Weights of a small transformer language model.
Size: width 192, 3 heads of 64, 13.3M parameters.
Architecture: RMSNorm before each block, no biases in attention or MLP, untied embeddings.
Training: a variant of Muon for these matrices, 269M tokens, 4099 steps.
Each number is 50 + 10 x the weight over its row's rms, rounded and kept within 0 to 99. Layers, rows and columns count from 0. The size before them is the row's rms in percent of the matrix's.

# down: layer 4 MLP down (transposed), 512x192, rms 0.147, rows 459-482, columns 96-191
# gate: layer 4 MLP gate, 512x192, rms 0.118, rows 460-483, columns 96-191
# up: layer 4 MLP up, 512x192, rms 0.106, rows 460-483, columns 96-191
down459 087:68 48 83 37 36 52 64 37 53 51 53 68 62 43 53 54 50 37 61 58 53 63 51 40 68 54 37 45 48 52 48 33 54 46 43 62 42 50 57 69 47 60 52 74 50 51 59 39 64 34 66 45 51 50 40 42 62 51 26 47 43 49 49 61 35 23 56 66 67 48 36 56 45 49 61 50 44 56 57 44 58 59 49 49 40 56 50 52 45 38 41 58 45 56 43 59
gate460 138:58 38 49 51 76 44 44 64 51 62 50 46 43 40 71 59 47 69 47 65 60 49 40 44 37 52 37 50 63 50 51 52 54 57 46 48 40 55 46 58 37 46 61 34 49 56 59 71 44 47 51 47 54 39 45 57 40 49 62 47 52 49 62 48 58 32 35 61 54 44 44 64 37 68 66 61 58 52 55 41 51 64 26 64 59 78 54 31 46 46 66 71 54 44 45 45
up460 121:49 57 61 56 57 52 47 54 37 41 78 56 36 66 49 64 41 39 59 51 43 51 67 60 53 52 51 46 58 68 56 45 52 60 47 41 62 46 55 49 54 39 54 61 52 35 76 64 52 40 31 42 26 45 45 53 57 20 61 50 42 39 54 58 53 61 37 51 62 49 56 35 51 53 58 48 50 36 43 58 55 58 70 48 52 45 58 56 53 61 51 44 45 55 42 42
down460 120:70 54 58 44 57 46 35 64 56 57 69 50 40 35 64 49 40 60 47 57 70 45 35 56 42 37 47 48 47 58 49 54 48 48 59 44 41 70 56 71 39 46 61 41 50 55 46 51 35 52 44 50 60 63 42 47 38 59 57 60 54 74 62 44 55 35 49 60 58 42 23 62 58 64 71 62 67 53 54 42 51 68 36 59 50 57 51 41 45 42 73 67 54 40 46 44
gate461 120:48 36 73 49 57 59 56 34 55 61 31 39 32 60 56 54 43 26 44 41 61 34 37 37 56 58 49 53 59 57 49 27 47 43 63 56 53 38 63 58 55 47 43 53 40 45 62 73 44 64 46 42 41 43 49 50 60 63 43 60 64 63 42 59 27 59 32 40 68 47 50 56 52 61 53 60 43 60 36 38 42 66 53 48 41 38 58 44 65 65 48 54 39 62 57 38
up461 107:43 48 37 50 42 63 62 44 50 67 46 47 58 42 40 60 32 61 55 57 64 36 41 49 33 52 45 46 35 44 57 46 27 61 56 50 31 49 60 61 57 40 60 25 52 39 49 66 70 51 54 48 47 47 35 58 36 50 69 43 64 47 75 67 47 30 61 57 56 64 39 57 58 48 46 65 48 53 58 53 50 53 50 27 40 53 75 41 57 55 52 54 50 61 44 57
down461 115:73 50 33 57 45 46 48 46 60 45 42 42 46 45 51 46 47 64 74 67 49 49 59 49 39 52 57 48 51 48 40 43 44 40 57 57 61 70 46 43 47 52 66 41 57 51 26 42 59 37 55 39 37 72 46 47 44 54 47 42 40 54 80 70 61 36 70 38 36 57 51 31 35 58 53 57 63 35 60 44 55 60 46 46 49 58 57 58 36 45 44 50 43 50 39 41
gate462 101:41 46 76 57 63 45 57 39 59 38 68 58 55 47 52 55 58 55 41 70 56 55 63 58 43 43 54 55 38 47 65 41 62 51 40 38 51 49 42 55 50 50 58 51 50 41 56 45 48 58 40 49 53 41 53 39 44 61 67 39 54 42 59 67 51 53 49 61 52 45 53 32 47 32 69 42 78 53 36 57 60 46 60 41 54 40 62 24 59 50 57 58 45 66 53 63
up462 104:60 47 46 47 51 33 57 46 47 60 47 70 66 59 46 54 40 58 41 49 46 58 37 36 52 59 46 52 55 62 52 65 45 47 57 51 44 55 49 62 55 49 52 54 39 47 49 48 43 45 56 31 58 61 46 46 52 42 46 52 37 44 60 40 59 51 56 36 55 52 47 70 56 46 48 48 56 43 44 62 59 62 45 59 41 63 41 62 59 69 42 42 49 30 55 47
down462 106:42 45 51 66 45 56 54 47 40 65 27 43 57 53 68 64 52 60 41 28 43 50 34 32 43 55 42 41 57 50 53 62 35 71 59 43 48 26 62 50 39 43 53 64 57 60 39 59 42 47 51 43 59 63 39 45 37 42 66 45 62 46 51 43 43 64 62 44 51 52 69 57 35 61 43 18 52 42 42 69 40 55 45 56 47 57 45 47 50 56 46 50 50 71 70 44
gate463 110:58 45 49 69 65 37 56 58 42 48 42 48 57 40 42 40 56 65 51 64 53 50 59 55 52 47 58 47 64 68 81 35 57 52 48 38 70 59 62 64 46 62 44 45 45 51 53 29 39 59 53 66 71 52 50 59 57 41 50 35 40 42 58 51 47 47 40 48 44 71 64 45 50 41 62 42 64 35 46 57 51 47 46 55 59 60 47 45 65 54 51 68 52 66 56 46
up463 091:59 41 43 45 68 41 42 60 38 54 43 32 61 45 46 42 76 65 36 50 51 65 61 43 55 55 52 55 65 66 81 35 58 50 53 37 49 59 67 58 50 52 47 43 43 29 68 32 45 49 54 54 62 52 42 54 55 39 57 44 48 40 55 51 49 63 52 53 58 56 52 56 31 62 57 45 73 46 52 55 60 47 42 42 56 48 47 53 61 42 47 60 49 64 52 48
down463 105:53 57 61 57 44 49 50 45 59 41 53 29 51 54 58 45 19 38 52 30 61 49 62 41 53 39 40 45 50 58 62 55 59 48 40 52 40 51 48 38 29 42 31 55 47 45 72 42 53 53 43 62 24 54 47 54 51 46 42 52 65 50 62 44 53 77 74 56 68 50 48 43 46 58 42 58 58 47 45 49 39 46 43 35 48 35 48 46 55 37 59 50 39 26 53 48
gate464 115:34 54 48 28 45 32 39 39 31 48 53 34 65 65 50 54 59 60 67 54 55 51 54 70 45 50 31 43 50 39 51 55 40 40 42 65 40 64 50 44 52 41 52 57 63 45 41 54 32 35 54 50 42 42 58 47 52 63 68 46 41 59 39 61 50 50 59 38 62 65 48 54 44 54 78 39 41 36 54 34 43 55 67 67 49 69 51 40 35 41 45 44 43 41 48 43
up464 101:50 50 46 64 45 39 57 60 50 45 45 50 39 36 55 45 57 34 33 38 44 41 29 48 45 71 65 63 51 48 47 53 42 49 25 37 69 58 45 58 39 51 58 43 40 65 44 36 45 53 75 49 52 49 55 76 41 45 66 56 52 34 35 50 48 57 46 49 56 47 42 61 42 51 51 57 49 57 78 45 61 45 54 54 47 48 45 59 41 51 55 45 52 53 67 56
down464 102:46 44 47 48 53 55 51 48 57 81 52 71 45 45 60 60 47 46 63 42 29 42 45 56 44 44 44 58 35 62 42 42 68 70 65 34 46 30 39 59 45 45 46 41 38 34 70 46 52 70 35 55 57 52 52 54 47 53 44 52 46 61 38 40 38 57 51 64 38 50 56 52 66 31 56 45 52 69 40 64 52 66 50 37 60 49 51 59 41 47 57 63 46 67 53 59
gate465 096:38 58 33 61 45 55 38 38 30 38 65 62 64 40 47 63 46 49 35 46 41 43 21 49 45 56 67 51 38 49 56 51 38 65 53 41 43 36 47 37 48 49 50 42 38 47 53 66 39 75 64 39 47 57 57 36 49 48 46 57 50 48 51 57 51 51 33 60 51 48 46 54 58 49 30 29 64 33 34 53 57 55 51 37 75 54 54 52 53 49 52 43 53 65 32 47
up465 081:69 42 73 43 53 40 51 57 53 54 40 45 37 49 58 48 42 46 52 42 68 72 77 47 64 45 36 57 69 63 45 48 54 33 53 43 52 52 56 62 50 58 54 47 60 68 35 34 52 40 43 49 56 49 38 67 42 47 50 50 57 43 44 49 49 49 68 48 43 54 54 39 58 57 61 57 32 76 52 46 62 51 63 53 44 46 57 62 40 58 37 49 64 50 69 49
down465 093:65 43 55 59 47 47 41 38 23 61 50 44 40 50 60 43 40 62 50 40 43 45 54 52 59 47 56 38 59 57 41 35 38 51 48 41 43 44 55 52 61 40 51 35 31 57 51 53 40 46 58 42 60 52 48 53 43 56 31 55 76 55 34 60 44 37 41 57 52 65 45 44 53 50 63 43 47 31 51 52 51 62 59 63 46 60 51 52 52 68 38 52 63 67 58 49
gate466 106:43 53 57 53 35 55 54 46 57 60 64 47 54 53 42 51 46 57 56 64 45 44 72 63 65 67 67 65 38 38 51 46 63 57 48 49 55 53 56 39 32 47 30 48 42 26 25 42 49 52 41 53 46 49 50 42 51 61 54 29 65 29 40 48 49 39 58 63 54 42 56 49 51 37 27 53 44 48 48 37 47 51 42 58 41 42 31 46 58 61 51 65 38 40 32 47
up466 114:54 50 48 34 55 48 42 57 55 45 36 71 37 59 42 59 47 28 36 61 53 57 38 50 32 49 51 43 39 42 46 51 57 57 45 43 41 31 62 37 45 37 49 53 63 46 55 50 42 31 48 51 56 52 44 53 54 67 47 40 35 61 67 52 55 41 47 44 44 36 67 44 32 43 67 38 44 51 40 37 41 55 28 44 68 48 53 64 38 54 52 36 53 49 69 50
down466 102:53 69 49 33 48 47 54 50 44 53 37 59 32 45 47 63 63 42 39 61 39 57 44 33 48 50 54 45 44 75 50 46 47 45 46 53 64 60 46 45 46 68 49 49 49 60 25 58 55 55 48 48 60 61 47 50 30 54 62 44 41 54 64 49 60 37 64 52 38 45 36 48 30 57 55 45 59 46 37 45 64 44 59 47 41 55 60 48 63 45 53 58 59 39 52 40
gate467 100:71 50 50 46 48 44 42 47 52 64 57 46 40 62 28 53 36 56 53 50 39 52 44 45 39 54 41 62 38 35 46 36 61 57 52 56 78 63 38 55 44 47 47 45 52 46 41 60 42 62 46 46 41 63 44 40 46 74 48 55 57 31 44 48 43 54 62 61 65 36 55 57 52 61 58 53 32 35 49 54 51 40 55 52 43 49 58 39 36 71 44 65 63 54 38 48
up467 096:58 59 46 64 49 55 55 50 43 44 47 55 63 39 58 53 50 26 56 49 53 49 33 54 50 48 44 33 54 40 65 30 45 63 39 39 28 36 56 43 41 41 58 43 43 56 65 45 54 50 48 58 52 55 51 59 43 34 55 32 35 60 44 53 48 35 53 39 41 52 42 51 50 41 39 45 53 66 54 55 47 53 47 51 50 61 46 62 62 65 66 35 58 50 53 56
down467 103:81 57 51 42 47 43 49 48 42 65 57 65 44 50 37 57 47 32 50 60 31 51 32 51 43 45 47 49 56 40 55 46 31 47 38 58 60 42 43 44 42 24 59 23 29 36 51 63 41 60 53 49 46 45 39 43 30 52 49 38 52 42 41 34 56 50 36 49 51 41 68 45 68 47 57 31 51 43 47 53 39 44 54 37 49 62 51 50 39 54 48 62 50 45 54 53
gate468 093:67 48 57 55 32 41 45 45 69 52 55 56 61 57 60 49 55 60 56 48 42 60 36 40 65 66 39 35 64 44 36 55 46 50 49 48 48 73 51 50 43 60 74 43 34 63 56 64 41 47 44 54 78 63 59 46 36 40 46 50 51 45 54 60 57 54 66 59 51 59 45 43 52 40 58 59 45 37 38 71 47 34 68 64 43 54 66 64 55 58 39 48 43 50 47 46
up468 098:45 49 59 38 24 44 41 33 50 60 48 48 51 44 51 53 54 43 45 52 40 53 43 62 37 44 33 69 43 56 52 69 45 60 70 52 30 31 39 52 46 54 51 30 57 63 55 61 34 55 42 52 57 40 52 44 42 54 44 39 52 52 53 41 52 68 37 41 53 64 53 53 48 64 62 39 53 54 30 50 38 33 67 71 40 49 46 50 53 51 63 33 38 47 51 55
down468 098:72 28 39 39 62 53 65 54 51 47 63 53 54 50 57 51 54 49 41 51 55 68 53 34 50 52 51 38 69 60 35 52 59 40 44 53 40 70 49 47 44 56 60 43 52 39 68 39 62 34 57 46 55 71 63 56 57 35 50 51 49 43 58 65 49 48 35 67 43 40 39 61 50 44 49 57 44 61 71 55 65 53 46 65 54 48 66 66 44 51 48 59 57 58 53 51
gate469 116:28 50 63 50 52 38 47 57 69 55 42 41 48 52 53 66 41 64 54 41 76 51 44 67 48 47 55 26 34 44 63 63 44 47 58 68 46 68 52 56 42 66 59 41 49 50 64 51 30 61 51 56 49 49 56 52 41 45 55 38 67 46 62 63 56 44 51 56 38 47 42 51 47 26 40 69 52 45 58 42 34 58 51 51 67 50 50 36 43 51 57 49 45 43 41 34
up469 132:50 36 61 62 52 65 50 50 42 55 46 50 33 58 56 39 48 48 66 45 63 56 47 62 54 52 55 40 52 51 54 47 55 34 53 50 64 50 55 36 51 72 57 59 39 44 44 58 45 60 55 49 60 47 41 43 39 60 49 70 71 46 33 40 64 52 53 41 33 38 36 60 47 34 37 39 50 45 44 43 37 42 33 42 52 61 36 63 38 36 67 37 65 47 34 44
down469 120:52 60 57 55 37 40 56 56 77 78 54 39 44 38 48 59 41 46 31 55 73 33 51 51 47 33 60 45 39 33 64 60 54 45 63 56 44 57 63 68 45 51 51 37 62 70 62 54 55 34 39 50 41 52 50 60 61 36 56 48 39 47 55 42 43 52 50 42 50 62 49 46 63 44 57 62 46 49 49 52 63 57 61 38 53 47 29 47 51 54 48 39 44 36 53 51
gate470 097:55 53 64 39 45 50 52 51 30 50 56 48 62 42 52 53 65 43 38 48 64 48 62 58 69 35 52 69 48 39 84 42 40 47 45 41 56 52 69 35 66 58 48 63 37 59 60 62 52 52 51 44 53 60 60 57 60 58 39 31 34 53 46 32 50 50 54 45 45 43 29 52 46 46 54 56 72 60 49 38 51 45 47 45 39 56 32 61 65 52 51 41 33 41 54 53
up470 101:72 42 55 41 60 51 43 52 49 49 39 64 44 39 76 55 55 38 58 53 52 53 73 49 56 54 49 45 39 45 51 64 54 41 47 54 47 29 63 39 54 46 55 41 44 50 54 34 46 52 67 64 60 51 39 44 43 46 30 32 60 38 40 52 38 44 48 37 41 42 35 70 44 64 42 47 41 40 39 47 47 23 39 59 50 60 41 63 42 59 58 41 55 56 35 44
down470 096:48 48 71 37 47 40 51 68 50 29 41 55 49 42 54 60 63 48 56 49 39 64 48 63 50 59 40 52 54 38 42 62 52 47 51 28 40 38 65 60 67 50 46 65 59 55 47 54 61 42 59 60 47 56 41 39 52 51 51 36 63 47 64 56 38 32 71 37 39 43 32 59 38 56 53 42 58 55 47 44 24 51 39 40 54 47 49 63 46 53 40 51 59 22 50 48
gate471 101:50 58 45 55 44 63 35 43 31 50 53 31 33 66 60 58 40 45 40 35 56 48 50 54 41 55 58 39 35 58 67 43 42 25 44 50 41 49 56 53 60 46 53 44 49 48 38 49 55 51 61 57 35 44 54 55 58 63 63 57 43 43 38 56 52 51 45 49 56 41 63 56 36 54 59 38 59 55 44 55 52 61 63 51 49 55 49 42 56 31 44 53 26 38 57 52
up471 105:51 59 57 64 56 67 41 50 57 51 71 31 36 72 56 66 55 47 44 38 53 52 49 59 36 52 48 40 47 60 57 44 40 42 37 47 53 53 48 59 59 43 43 41 33 44 53 57 48 51 55 55 48 47 60 44 65 38 53 55 65 47 57 58 65 43 40 71 54 36 50 61 53 52 37 44 47 53 57 47 40 49 65 38 53 51 52 60 51 34 52 53 29 43 54 44
down471 109:53 53 34 60 47 56 52 41 45 46 62 44 51 57 38 41 58 55 33 62 56 42 48 54 38 39 42 50 39 45 70 25 60 54 34 40 45 43 47 63 54 50 35 23 46 42 52 55 54 53 60 62 70 42 65 50 53 51 61 44 44 59 55 39 45 65 62 40 49 52 48 52 45 53 52 38 52 55 60 61 59 33 44 46 58 45 56 53 38 41 43 60 10 23 61 58
gate472 122:63 38 69 56 55 54 61 64 41 57 50 49 38 43 51 50 57 50 62 37 48 45 33 58 57 54 55 46 58 39 57 55 52 38 44 54 52 56 34 34 47 33 58 45 38 34 52 52 36 54 51 47 49 54 45 59 53 77 57 50 47 45 66 64 59 40 43 62 48 38 57 33 40 38 47 62 52 20 64 66 43 44 51 72 50 43 43 41 65 41 42 64 50 49 63 45
up472 124:37 46 51 52 50 64 48 53 45 54 70 58 36 32 43 57 54 57 61 50 39 39 34 49 44 49 53 50 42 36 49 62 57 60 41 60 44 53 45 34 33 52 57 45 45 65 47 27 51 42 50 50 52 44 39 63 37 58 49 57 43 54 49 54 39 35 46 58 45 45 51 48 65 59 34 55 48 43 54 55 47 54 67 52 75 46 39 45 64 41 41 28 38 40 60 44
down472 110:33 33 57 49 48 49 42 49 55 60 43 41 64 37 55 47 61 41 25 53 62 44 39 50 39 64 69 53 52 29 43 52 58 69 48 43 53 47 76 42 63 63 37 48 41 39 58 46 48 62 72 47 54 66 56 52 52 36 49 54 66 61 44 47 54 61 68 60 53 31 47 42 50 67 56 49 40 47 48 54 56 43 67 51 51 71 45 49 41 58 56 68 56 48 59 39
gate473 110:34 30 57 60 58 66 35 61 38 38 53 46 54 51 53 38 44 29 41 28 46 55 58 56 67 79 49 39 48 60 49 57 53 47 35 53 44 59 58 51 65 53 34 61 50 50 80 51 44 50 53 38 42 56 67 46 50 50 61 53 56 59 46 59 46 54 48 52 54 50 58 29 36 55 52 60 75 51 66 41 51 54 46 67 65 68 46 50 48 57 46 43 45 76 64 55
up473 122:61 57 36 55 55 62 55 53 41 47 62 49 48 36 62 67 31 51 56 53 34 41 60 50 69 54 58 40 80 52 56 66 38 51 55 34 51 61 24 48 50 45 47 53 49 48 56 40 38 53 58 19 41 51 58 50 41 59 50 44 62 52 59 67 36 54 66 54 62 59 40 56 55 59 43 54 48 45 45 49 48 46 37 39 43 35 42 51 52 41 29 50 48 44 44 49
down473 114:53 64 47 58 48 51 44 58 48 61 70 45 52 42 54 58 48 47 51 51 49 41 40 47 60 59 72 52 56 71 65 60 39 44 70 39 46 47 49 43 50 46 47 57 51 45 36 43 55 45 73 70 47 54 35 47 51 61 23 46 55 49 50 41 41 62 62 52 66 45 60 38 52 53 30 49 56 43 54 41 54 48 50 34 39 40 64 56 38 57 47 65 46 58 65 56
gate474 099:44 50 54 65 55 62 49 53 53 57 51 37 63 49 62 53 40 35 60 47 44 37 37 41 62 42 49 62 48 50 61 42 61 52 57 50 61 48 44 78 40 49 60 46 42 45 43 51 58 59 62 56 37 39 28 47 48 71 31 76 44 61 49 45 54 29 35 57 53 58 51 59 36 51 51 47 54 32 62 35 55 32 36 62 52 62 51 49 44 53 52 62 57 56 45 46
up474 098:56 50 64 52 68 37 50 36 57 58 57 47 51 41 55 56 42 35 44 66 47 43 40 55 62 53 51 64 55 36 51 55 50 47 47 38 38 74 57 53 42 41 40 45 39 56 60 50 57 40 68 49 29 34 49 48 58 57 63 59 66 45 49 42 59 53 52 50 53 47 67 43 62 73 33 36 64 58 49 50 54 44 45 51 54 52 44 46 64 54 60 47 44 50 39 42
down474 096:39 47 60 51 45 32 32 33 45 64 52 49 50 37 55 65 75 50 41 49 46 38 44 44 43 68 49 45 59 39 50 56 57 48 58 34 62 70 62 44 37 42 49 55 45 40 50 69 59 36 55 54 34 63 42 40 43 44 45 52 51 60 55 59 42 39 73 53 48 52 32 40 62 41 47 50 27 45 60 58 26 45 40 71 58 40 49 48 52 42 59 62 43 50 56 39
gate475 100:49 79 45 58 39 53 54 41 44 49 66 43 59 50 44 40 38 70 53 56 46 67 71 62 41 47 34 66 52 41 39 32 36 51 46 56 40 51 48 51 50 36 40 68 43 55 45 51 59 43 52 36 42 45 53 43 46 37 52 53 68 50 53 75 62 45 50 47 58 52 56 56 51 45 47 46 63 43 32 48 48 38 42 42 11 55 62 37 36 36 51 45 43 48 60 33
up475 097:52 35 58 51 68 52 54 70 59 55 42 42 42 35 46 68 61 27 48 51 63 51 42 42 53 61 34 47 43 59 62 58 51 51 54 54 34 47 52 32 44 52 44 42 43 48 44 58 50 42 43 54 45 48 36 62 49 41 49 44 62 53 47 36 54 46 51 68 61 58 50 30 64 61 36 46 33 45 70 52 59 49 60 50 67 37 50 70 59 37 48 65 54 40 48 53
down475 104:63 49 60 59 46 53 49 61 55 49 65 50 48 51 66 68 39 45 59 48 42 45 43 45 46 56 52 40 40 54 45 62 21 47 35 55 28 45 42 62 61 44 42 40 62 43 49 43 38 45 41 30 63 40 46 56 56 50 44 43 71 54 45 55 63 54 67 60 61 58 56 35 62 61 53 36 47 49 50 64 47 52 58 42 63 56 35 63 33 47 52 49 65 46 53 32
gate476 107:36 57 34 49 63 58 58 56 41 53 37 59 42 52 66 55 42 43 43 45 56 50 47 42 50 38 46 49 26 68 50 46 38 52 62 50 53 40 54 58 64 43 62 32 53 34 42 58 60 63 68 63 68 44 44 44 53 63 43 57 60 63 33 46 66 75 43 38 63 42 40 62 58 35 49 25 34 42 45 46 53 39 60 57 45 43 55 57 55 54 40 62 42 43 35 46
up476 107:46 55 55 50 57 46 57 49 67 50 75 58 51 40 41 60 38 57 50 60 37 40 47 43 54 42 30 66 54 62 73 42 53 64 49 62 46 55 39 70 47 48 46 46 67 51 22 49 40 61 51 49 56 47 65 55 45 74 51 31 62 44 32 63 42 54 39 36 38 42 55 49 56 41 58 47 44 50 44 55 40 52 57 64 50 44 59 46 47 44 69 48 40 66 42 53
down476 111:51 58 47 40 46 56 47 53 45 54 54 46 56 54 55 21 41 47 58 44 55 56 51 38 44 44 45 60 43 67 67 48 58 64 65 38 52 48 61 45 52 39 45 41 51 24 34 52 48 60 59 67 56 49 63 48 53 59 41 22 58 66 22 41 53 71 55 26 51 43 68 59 53 42 58 37 44 40 50 33 46 47 52 66 47 40 44 47 45 55 59 58 34 48 58 47
gate477 102:46 47 47 53 49 52 48 38 38 51 47 32 51 51 53 60 64 54 68 66 24 41 57 54 51 56 62 63 41 32 42 46 41 60 56 46 25 48 64 54 54 44 70 37 51 44 52 25 36 40 45 46 50 43 68 33 49 69 44 46 39 48 42 57 49 43 61 46 54 45 54 46 62 34 39 38 62 49 52 47 60 66 50 57 55 62 51 37 39 32 64 49 51 46 62 44
up477 114:36 28 46 55 54 44 61 53 51 47 33 54 37 50 62 70 52 50 26 38 41 42 51 55 51 47 70 54 56 39 53 58 33 37 40 51 44 52 32 57 43 50 43 62 54 52 38 52 68 55 64 47 50 46 63 54 55 56 37 53 48 43 38 47 46 59 48 54 59 51 28 55 48 27 59 49 46 46 56 45 43 39 44 51 46 48 49 55 45 61 53 66 44 58 52 60
down477 101:39 68 35 37 57 45 35 46 57 52 30 55 52 60 37 51 53 44 41 39 42 52 44 43 57 56 50 07 42 43 43 54 73 62 47 46 69 50 26 46 35 54 52 55 48 54 42 45 63 43 44 55 39 46 55 60 63 68 60 57 46 42 60 44 42 47 34 50 62 56 50 55 40 51 50 59 42 57 48 49 46 51 44 44 51 50 53 63 51 61 50 54 55 38 48 44
gate478 081:59 58 57 39 54 39 53 59 37 53 60 25 53 35 38 54 52 42 51 45 37 53 57 62 46 46 45 48 46 43 75 48 49 52 55 68 52 32 54 42 53 45 40 58 65 57 46 45 42 36 42 41 58 47 45 50 54 48 50 45 31 53 50 45 57 67 51 53 44 35 59 42 33 51 51 80 70 50 55 49 83 55 38 51 58 65 30 53 42 53 34 54 62 54 63 40
up478 088:52 49 60 50 41 39 45 54 37 44 36 45 79 33 48 51 39 43 56 38 69 40 45 47 64 64 55 46 47 42 43 69 37 75 48 59 46 50 46 46 45 34 50 41 61 66 55 48 52 34 52 59 43 43 49 44 48 60 47 52 53 54 52 57 57 44 43 51 50 50 61 48 48 54 39 70 64 52 39 46 64 54 57 52 35 61 51 29 37 55 44 47 49 71 73 47
down478 087:63 54 51 50 47 57 52 35 67 46 54 48 43 70 52 46 28 51 47 44 46 57 38 34 47 43 52 68 42 54 49 37 59 29 60 43 37 39 43 45 33 52 43 56 49 49 37 53 41 43 46 42 44 47 28 51 53 34 39 62 58 55 56 50 50 47 57 42 61 41 70 48 40 62 53 40 42 41 57 56 37 63 51 41 44 51 48 55 48 53 64 26 71 39 26 55
gate479 103:51 39 39 50 36 32 55 35 48 56 45 63 47 42 65 49 48 44 45 50 52 44 68 62 50 38 48 52 57 58 63 36 48 42 50 52 36 42 53 48 66 50 59 56 62 53 38 39 59 62 41 48 47 42 33 38 45 55 48 48 56 37 53 51 57 38 57 42 47 37 55 49 40 69 54 54 43 42 46 38 53 55 28 69 41 53 47 48 53 71 55 57 64 39 64 46
up479 101:55 63 54 49 71 65 36 70 45 38 62 43 51 58 50 44 61 47 65 52 43 52 39 40 58 49 41 56 43 46 47 60 53 49 58 28 51 53 62 46 37 56 55 42 39 66 69 52 50 40 71 63 43 59 66 57 57 52 30 53 49 69 52 53 52 55 44 58 59 66 51 47 61 50 61 36 47 53 55 40 57 43 62 33 56 49 47 59 49 24 34 49 64 57 36 55
down479 103:58 67 47 54 66 60 54 68 42 36 48 50 60 62 70 29 68 41 53 42 45 39 31 54 52 54 45 49 46 39 55 36 53 26 62 44 30 40 60 42 54 58 38 49 47 62 41 46 42 33 56 44 50 56 54 52 51 50 44 50 43 58 40 43 48 36 54 46 53 55 66 50 64 28 46 49 48 56 60 41 63 57 58 40 56 57 34 45 36 65 31 61 41 45 40 49
gate480 108:38 48 61 40 59 48 52 49 29 42 62 54 38 50 46 35 61 35 59 42 51 39 37 64 51 40 59 74 47 48 56 53 54 63 73 55 47 42 62 56 49 52 51 39 51 50 48 48 71 45 58 57 62 53 53 48 45 65 51 47 25 48 40 51 39 43 50 42 56 34 43 53 71 46 37 63 58 34 58 57 40 48 40 48 53 52 49 51 70 31 63 48 66 65 55 44
up480 105:66 65 49 69 59 67 73 59 39 53 43 51 40 44 29 59 59 54 48 42 57 46 59 37 39 52 59 51 44 66 54 45 49 40 30 39 51 33 50 56 52 52 54 46 47 36 34 60 62 54 48 32 41 39 41 35 51 41 61 39 57 35 28 47 67 57 40 63 34 60 47 53 33 60 50 57 39 60 60 37 54 52 57 45 55 48 54 49 50 61 39 47 40 28 53 51
down480 100:53 47 58 58 50 56 60 51 33 50 61 61 28 56 64 53 54 63 55 59 54 58 58 56 56 63 37 63 59 48 56 62 27 48 47 57 48 49 78 57 52 62 48 39 57 51 27 57 41 46 45 50 56 78 62 55 42 43 57 45 43 42 52 46 51 43 36 44 58 58 26 47 43 37 36 61 45 59 36 45 55 45 47 43 60 48 50 64 41 64 52 60 61 48 69 62
gate481 089:53 46 53 60 49 58 44 55 55 60 54 40 31 51 66 46 49 56 70 40 43 60 71 65 56 49 27 56 44 60 50 47 51 74 36 39 55 69 53 65 43 63 38 70 38 48 33 65 72 55 61 62 42 28 49 41 53 38 57 54 61 42 48 52 47 53 48 71 43 41 53 57 54 52 46 49 42 46 57 37 67 62 73 53 48 40 44 51 39 40 58 69 67 48 50 49
up481 097:67 67 61 36 49 51 52 37 39 42 42 46 60 48 34 41 65 65 49 40 50 43 50 80 49 48 71 59 44 46 49 39 56 36 66 56 54 45 61 40 54 61 47 40 59 31 53 59 46 54 52 46 51 42 50 52 44 67 35 32 40 54 56 56 54 45 59 44 77 39 47 50 56 71 53 46 55 36 61 54 38 34 57 49 62 65 63 42 56 51 57 48 42 58 58 47
down481 091:50 50 26 50 49 43 65 37 31 49 56 44 43 53 25 60 61 51 34 75 45 40 40 43 61 51 50 59 46 50 48 60 70 54 33 57 63 49 42 60 52 47 53 40 52 53 50 45 46 41 48 41 42 41 57 21 63 50 55 45 53 45 56 52 57 57 42 54 67 44 51 49 52 66 42 40 37 42 34 39 46 46 42 44 34 58 66 46 58 44 45 53 37 49 62 63
gate482 062:34 43 39 51 59 70 56 56 53 63 33 71 57 53 57 54 60 44 43 49 30 37 56 45 64 44 55 46 48 50 60 43 50 68 46 54 34 69 41 61 52 60 47 51 63 56 50 44 55 43 68 58 72 76 62 48 40 51 56 60 47 46 71 33 62 44 54 56 49 56 50 45 56 66 57 45 48 58 54 44 68 66 53 42 61 51 60 54 48 40 58 70 53 54 43 36
up482 062:36 52 31 58 65 53 38 65 60 70 32 61 46 62 56 55 41 51 64 69 37 52 62 50 42 50 50 42 59 55 58 64 64 56 50 44 48 75 46 58 49 62 67 57 62 67 58 31 50 54 58 65 49 56 49 47 36 52 58 53 25 61 58 50 36 42 46 65 40 49 73 62 54 52 49 44 60 49 43 57 59 61 25 40 52 33 56 64 51 42 48 55 54 44 53 57
down482 067:46 59 48 56 54 46 31 57 63 54 47 45 61 52 54 31 31 59 58 50 60 43 46 41 43 45 53 40 62 38 46 58 55 51 71 36 57 64 55 61 47 50 58 65 55 61 63 45 42 49 42 62 44 46 46 33 46 55 46 41 29 40 52 43 30 63 69 45 54 37 43 57 37 49 52 59 42 52 40 58 51 31 28 66 45 38 58 35 53 30 44 31 64 36 66 57
gate483 115:58 38 47 62 60 54 59 47 45 83 35 64 70 43 59 75 29 40 26 51 42 59 30 43 59 64 48 50 64 51 53 51 46 39 66 32 42 36 62 52 56 64 67 58 42 50 71 51 48 51 37 54 54 39 44 47 43 43 52 59 56 54 46 48 73 39 67 50 47 56 46 42 36 62 51 50 54 57 52 48 65 53 52 57 38 36 43 45 56 52 37 46 38 31 34 51
up483 125:59 48 57 42 50 48 45 58 65 69 40 50 63 40 58 46 38 49 22 64 48 48 34 33 43 75 48 39 38 51 65 31 51 58 56 50 53 43 34 59 73 52 69 57 48 48 44 50 51 50 52 49 57 45 48 51 36 49 73 38 19 54 44 57 67 56 44 43 62 45 54 52 65 60 57 31 60 63 43 49 45 51 55 42 43 53 35 63 66 48 54 51 49 66 51 47